Each number is 500 + 25 x the weight over its row's rms, rounded and kept within 0 to 999. Layers, rows and columns count from 0. Numbers have three digits each. The size before them is the row's rms in percent of the matrix's.

# up: layer 6 MLP up, 768x256, rms 0.22, rows 225-271, columns 0-63
# down: layer 6 MLP down (transposed), 768x256, rms 0.237, rows 225-270, columns 0-63
up225 105:496487483529480504503499544482496545497501484497535512506472474484516492497529486496447512521490518523515541480445488503514456492483464492550510490482525529479498485517485495495470487501517504
down225 106:471494504545462458460517495496523495512504493493511512479501534501491500441496493507518491487513515482509472506526487477517503517511527555514485552448508486441507511498517496546534492492504485
up226 097:519523525462531492506525515517504485512472492512492496493476496531500502533505487515485479504481495530458451456473463533491482533533488510461539482461524516527538503472537487479530483524498428
down226 095:449486422519503533517511513459504472465484512519502503472516527511500495491546483492483470499489450517535492524510482483487517510535472509534539534501482531511493502490473545506487525507457506
up227 100:527527530472517508481502486476472505469526480509519472472524478486539481511489456507528500521491473510516484504497496481513498520520488463545511475445539493478428507448513505470506502433514500
down227 106:538503503521475514517488497469481530450496516475519534518493491516502451487475531523516511460483484457483514463516483526466507484501473474508487503500505466448458520521499475481522473466516540
up228 095:540479494489473517454528472479503478537486514480472517526483482466518522475493510502488511518520484494444486514529499485541474517543496539476450473496518507485466506489481476531508524515531474
down228 089:526500524510529480519508486517482460549467522502514523478489453498506490503444558478537482485483489505480503541502491494523471522514519494495470540448498459476494493465533490505475452498482475
up229 102:523523496532477471473473512508568538449517524524527495495547503505480506515506451452558517550556476516529496497490511491469514506519500484556539475506486495515513490513479498519501488502490485
down229 103:501519558474499479525515486490500497513496515483480494495441477505484445476525518502518527482520529518485501487501477445496508464467501539477543481477504510502501474520487494503504476481538501
up230 100:531481457551447514514508499454472529504507509471520469542479522482508486512516488529515475503496524503518473484545506458546527522427499529521507527470521572514478498475518526495490494446454493
down230 102:510493501500525510546534499501497522494496501514476528547481525467495495484517500447471511536506515517553455503473446513514509543542475491493492503470440515459527503553503500533504528433516521
up231 109:513533466489489483493518498459545449502491523436522494557507489545496482507522535491524442499532492477524492480505519554481534497479491479506529498488492469483508518459501524495537485485442526
down231 103:477514488507524485468470521516502480476512505505529506523485513511487448464524530492495501482517547538492519506529508524485485448495479493515516522464454502472511526503534489539562503478515513
up232 102:503513502492500559475484527495460524498493506522470529569492525516501465508436461486527505522530494536514467484489515516489526490478470487503493531484508492508538507480485470479515507515481492
down232 095:471533501514514482460481478491499520525489496483486517490469499483475551490511467493504516481500497517565491497506510505474510504533571460501565517510466489492499535477508523480505518557480519
up233 100:508532520454451466514503499487513482470494473497542492525486477519490510497528528559466498539531540509510543503463506479485538521505477457521553459474495519523523515453523527488517510467467463
down233 105:448499463501512499519485497476468486495479520540514508515469496447469477507492538506525505482472495523492535524498500501477478473467503491490500548524518488479512521487471512532515454526509545
up234 097:529504457541494495542493516526489512480499460556490489470491508458437502533480524554519488482504485499515469505516481458519497539516487489512510469472551536479513518471503509493519481499477506
down234 092:511565487495468490528467507452432524465500491479493442494453485532521491480460507482495486495487502475480530482499503456477491485443496445537493515446522508503476518522447563479502513500519526
up235 099:510511472502506508497491503478459467523480481518490486488504497496522480537510494507555490544492480495486500492492561542496508516495486555545486514496493506502490542498481499502516504531503530
down235 094:508505494462507507495515508452488466519528510496489480534478510479468501505518490488495502484522487530479471530492515485509469520514532478532510496461503478461499530471471497494528519447468483
up236 099:521494531497514501502545501505486509510492465500515487486500517484504490469497451500522506527493511542476492502470530505473493504446507499496530504537490464482482491467486556499470476502546502
down236 100:492511499500513513439442470532497487513487517445504505504521437475539499486511515486530530534517504491522517524521538489469487514491536497504496459511463519458514466515516526468493538515509528
up237 093:507485514488473490496478496491458555489508509504463500511527492472502460472482484504504469524534540472496548517460499525518529522506525500518483473539503514482546481505488533541521466497514486
down237 090:506491449517486506492525487521515459494539488558497517520476541543531512525509526437490522491470495522520482482512457507470503478517475554500547533480530478525457504526505477431471474497520487
up238 103:452509500514533521474512518505466516541548529496481489520494490527487521482521490506461544521523490489453507514530527509475460526511529506513509541511506499476535477471483523513488496528492506
down238 101:458461483521526472498504525541507525528525529543482476539500517470509514520503509459527514491473514468515531456524497441528480527498501480481502520479480507481472493485477498511504557471522515
up239 097:521508522510488536539512508496458492546450521542542482535503505537489522522525521482520492517541519497540538466525485486555481477501460492523498500551490519527481493488508536484482494495499553
down239 103:502524589533470505501469495480489491493502523507510480537464544489470486496506493552492484513492527467479523468496487507500405470503536527510528508466544508509510486525524521487492513525520492
up240 097:509506539526519511500554514470490495532490523495515466515452524484478553530522478514494541497504489491551481518480521524477478501456489482463507533488467547503515504507487506552473537532505507
down240 092:508534500526480540455463483501531509490526456528461484530487488499517460526478507520532496503492526518516488515466503469513474511515553481470518494491504449500508508523518472456503470447507530
up241 105:501553492507474487505511505497467532499487480484498524501446518486474520569475516468496492485530501529558482463502489532497522455470486507511515496511470479511501485494516477529489506551468515
down241 107:484500523531486496506461471512528481494461507451526522529531463487512476496463505478508440510491501482514518491545468484532530490499519516525487501478518494477570475440512453494537496535456472
up242 100:480492499509490502561442521480499495534518513476487488516518460505494526506504511513492511523500477552476521523493517484475529500479479519506484499455473500526537508478495524485488508516477552
down242 101:456458501542482493448475488542500500457491494510450495487509467538526500506481499452531500519449481478504529458515476470518472487484543519506478494470507514478481505543538546504507526509475490
up243 092:469458532482453533464463488511521503447499523450456525530464476526500448475447478496543544462477475529508470518475500471500489479515492503507501536530510500530489501441482496518517474493496469
down243 089:503552456520513459531556471501530503536499487535515493435524532477475497547495513507498493521480520543503510543552507516507495503529496476536490432474530481499550495534497478470474519489530515
up244 099:477490512476506462481502534505451486509502522520483459487518526503485474476476471451521484481477520504497476531492509522530498517471498526466496497515489484466490464546488492483491481499554531
down244 106:495476509501490496474509503498509536476549454463492480502512482526474507552512443501532488489504467459474524474490486488451463503499502486531483550551478480474499541482508501500465479486482559
up245 092:506519510499497485524514502507474535547548471509486480473509505485449512482470527487489473505490503536491524485504503495470530504515512545509492502510525490502538510448487535526554446503476507
down245 091:507512538492485499540452506507470468506489511484518532525492486483518520515450489520504500506535543414534513537540477543467488468534544512464502485519496518489529489521525541497503495512499458
up246 096:512514497508470535478513486508542560518498458522519506471514524496454471477552507526531541503504454524492529508528500550496480477469519511497466471519552539484532478484486523527467479492545502
down246 086:521489529479529449526509477469488516462508551508512509476487542513572510529506492509478517494528513528459451530495511490508450510478501471537455492497508465483495447502484482537479498535499497
up247 103:515531486509508521506515518495483527514509517503446480494474485542481475502484540514483509485505522500566545509511511502496513546505526458478491501527498556509539491499514516495504470551482520
down247 108:529508492481533497524473511465499498464515510518497476464478510495502470488491484494501511514512486530537482489480519475432535548511465539487551502480493513530482497441529497538486470499484505
up248 095:489535502521462545467480554484556497540539485504480525543478510490492551477498524472510519488489485502489495516503525479509491446504547459510452507533522504484484498446518520494539494473474523
down248 091:478437486501488536527536473503523504515497514487510491520535491546553439551493473509535517521492518511476512493514488512522501545476506514453464523538491469517492534495470475468493486540498438
up249 096:469555436474519487516496492487477499515525452460483476524495503486474530549449506475503488478511442488517508496520511494477485490497472527451535525505502517523497505468470469522484490490523516
down249 098:464488533532510535447502508533482506452526470480454511486560486535470482510528495458507478514528534467486517457519476485499483500490490537496505467505494510502500488509466513487495519512507462
up250 103:492507504498502505497481491499477536469497461522440542545514527505495497541535505526508497496527506506554469540505494532538507494483485530520491513500481514524494442526503495510531481500504526
down250 103:453501482504488488509489487477470507499529519531500486511540508535482494506473493493506493517489482548517541493500482468551457520532512489502469464514476502518528529481493478463498504517505525
up251 097:492477479504516492496530503528507482519542508483492496474491488503487528547474451530513489430519495533482535538527512544514493486533479513430544516552517502505491504493482507487494534469508505
down251 085:494521535482472505519489475472489495467453507508519495550497498510523480471515519464458494541467496450527477485469502455475499514471504481571475512464471509499536485538537507514520497546473468
up252 103:518507500517500470468482474472512454487510493493496500482489496491517496494496534446484501460511524491503458519508461455493463487521486522480446533489483526538467499488517501514485459504522532
down252 109:490471487474491525503486510480507526525491482501477484508493497518436532509452442466529514499524507521511488486518507485465507501528492471513495481472534537462489512429485531483501452498507492
up253 097:576533477538523494449434508524489510542506474540511512504495500505496492475470511517518478507508476514503462503472504504483507525479494537506539493477482536530537515473485513501482532492448473
down253 092:523516474474479503494503488508499500471487491524520480490530484478511469523510494502500489516499502543542469476533578492496514504522526514509497490523496492479484531511499464535526483474483532
up254 109:496551515500467494520503498485474474514559524478490526498497477505529506485478500477505482462556492528465553510504534523503492487514494465515496492551524506510501516486511506522543502534445498
down254 103:488522492492484526523484506488503495507528465531479487451500524500516462503519488458529469484477521497477485553506534545475508498528484502513478468514483487534527463505494478523529518494489472
up255 099:515482515452463501529511552497503487507493506539495493472505503465512499498493478516488527509501478526462490493487534528486527477510514488520503541525506483543489515496518530479530497486459507
down255 101:496537503523484501498530506495458508502517540466529456462469506512495523467518475461490472497533509459519518509513525497443460511499450504479503488502553494481500521464530511509466481499505521
up256 118:510553467504483472511514508504441485497528498497494513517470522482470457528508475480533507554482493562527466492536507484509539516484510512521495514473494489486523529507558523535543465491488506
down256 116:475515470487489473499497514463503481526519512556459505496462487498461500503507508493489454508479509494492433435505476533525516490445500469517523464459508541489493498514524502477477505517478445
up257 115:521537487480504481527527472491497517484525550499498468475492506489480554542510491498490469530535519489532506504501528479483506534512446533507478516523487439502511491479492478533550537539508498
down257 113:473512474496476542566523493445567503508467485448527526469462535559518471433502527450475489528468516454486476529484479511477520486502502522541488472500483486514532476558505488495545507514492455
up258 102:529505499484498529472485474515527501453500498543473468518474496509526528567522527513528546536505481529495479470450543527495501505483457508514506496462512514512491523502501456463525483477475493
down258 097:508485472486489473501516485502546526534523513509542560531490524497486482517467499503517493506463505510505469524496490480530464496503516474483509522504444494525494521493508544514497495529488514
up259 098:475477488464471501515484538554546537552531471508501518491477513466501477467456481477499515462530504466520495496452536469503487508495463479487473488475487504494477493516434486485462445487481510
down259 093:494505500502555505480498503482467469464507479509500515545497520489491490515515533514484446506492540559474516515538522536509538519470576484502528509515490486542497531489486482468516485516485524
up260 098:506530509488495511491475487450460517510482498516499511434483500491466484551513475518485504491509487481532455478492488491506515485491463496495521501501454492478537500482540502501478486518472540
down260 093:503460473505498496493496464477474503515493485472471508502515473516535531500558515500461505511487526507535467495503509512519498459523548517468515508494503506471513504510503462484572466464492513
up261 100:493492525512546530517501548514491553501503520523501498506506481487536407484504487480512496485496502554487470449522464468496513463485484517496440508500466472478551471495510499520483508493510458
down261 110:464486465523528530508542526462518517535478530496514504476530520497590472480495489462487528482451498479500480436508497498531464484513524557518497526530519497459498461459486541482503466521488513
up262 092:512499507513512469501516503519529507493470509533479474528498484521509505458482494508522494480527489475485480543516521495531512467540493520508478516462513506481519515482496532500465537503515489
down262 088:455448481508512520521492526484469498511533500474518504515488504504525511514497486480443495517471504538522491484524482500467506507494499510489517509513455491538475510516535502557512501520455489
up263 101:486446493500538510469500485474465411466472504475494485469513478500481526541518492488529460498500471494515546525488502525517538538549474539527479534537495543488514543494522518491495501516497508
down263 102:471485565548475451579470491476497503502489485487541522459512476483483445490521562501515508493552528478568533448460520514493488469468488531513466502529486477514498503515539494491523534480472502
up264 098:502544466517513482546483491518498532491487567521481541535521511478514533512511477507529463493531496507569498456545506525469462482479484525505532473481451469484485500484487495516502492513522513
down264 095:497522494507464547504504506498519446493508509514536505478472436473482501487480523499533549505493519520472518467489497502451493482548510551528496457467511491520480516510533509506463474515458453
up265 107:483487498475542521499539524440486535547437524505555521482501535458519468457540484497515514511462509520480492469511523542514554501489519531480505477504440511510510508522510548522543475528474535
down265 116:509507488472474501505543500497495517491495465521543494494510459487520491490527522495479494515484484503513476523476477483504472496486492522511496480491503480492491478525495541496525487532493515
up266 097:482531529497448496504494471509485484478464543515515529523497497467505459571464480503473505496482535541519486498508490491512512500508501499502547464512478509464474507483502513552507492515462517
down266 102:511499496491502509531466520508500481478482488496475530500564524469524508502504507483474504486516525506522457468504515518494494472479503477500499447448495522515508515508444514491480480523484464
up267 093:483479491490481517477476472533518500501509504499495523537526456500492488535479466508458514508559495482524449477544504442509531491472542506490456491496474518492456510519537488463492524503508502
down267 090:486457501535513483475518515469487492477515482469519484473460518484511514462506517487527523510477501526481529530477523494484542499526520498496534529498505483511540485513492518515525513530527470
up268 097:514527518523492536504486510477475495499451508506488513543476505493515545523501474471517446541470493483494452483508470508513510484550486518482490523539475482489530519508531531528485462487529502
down268 091:455513500452503483418500492541493474507520497496499462524499506499497491462517497491449463470528464560513539500498550532488512475498521515494470533531489527524479505524530510490509497569562467
up269 097:478529492493511484499460519500485485495461533499500489516498540480485494476485482476523531502507440505508502482548520494433518510479502489510497474474519499507505493483548528476521484488471445
down269 100:489503515453499512469506513527536482485436496494533506500482499498479476486517496476471477542540523513479475526538483474479467500547501448482453473488519504466523485495531516512529510501476512
up270 107:527535473483511510481490475483540517501522455490462524515453501534489486483464485521529520515484506479502496477511474505515555493470483522473480547487524527511498518491505491532534481485522500
down270 113:508539517526528480493497475507542528457457515477503521467496513507478473489490512478469499514474512469513524530521493519515477534500486497467480540536503501533517473511530490473498518505490501
up271 090:510514493520527485491524528488509548450510534552500488497468526484507509524481470502471438526507485497488501522545516488532485490503480506522517523465495487479488497507462542472481524503485493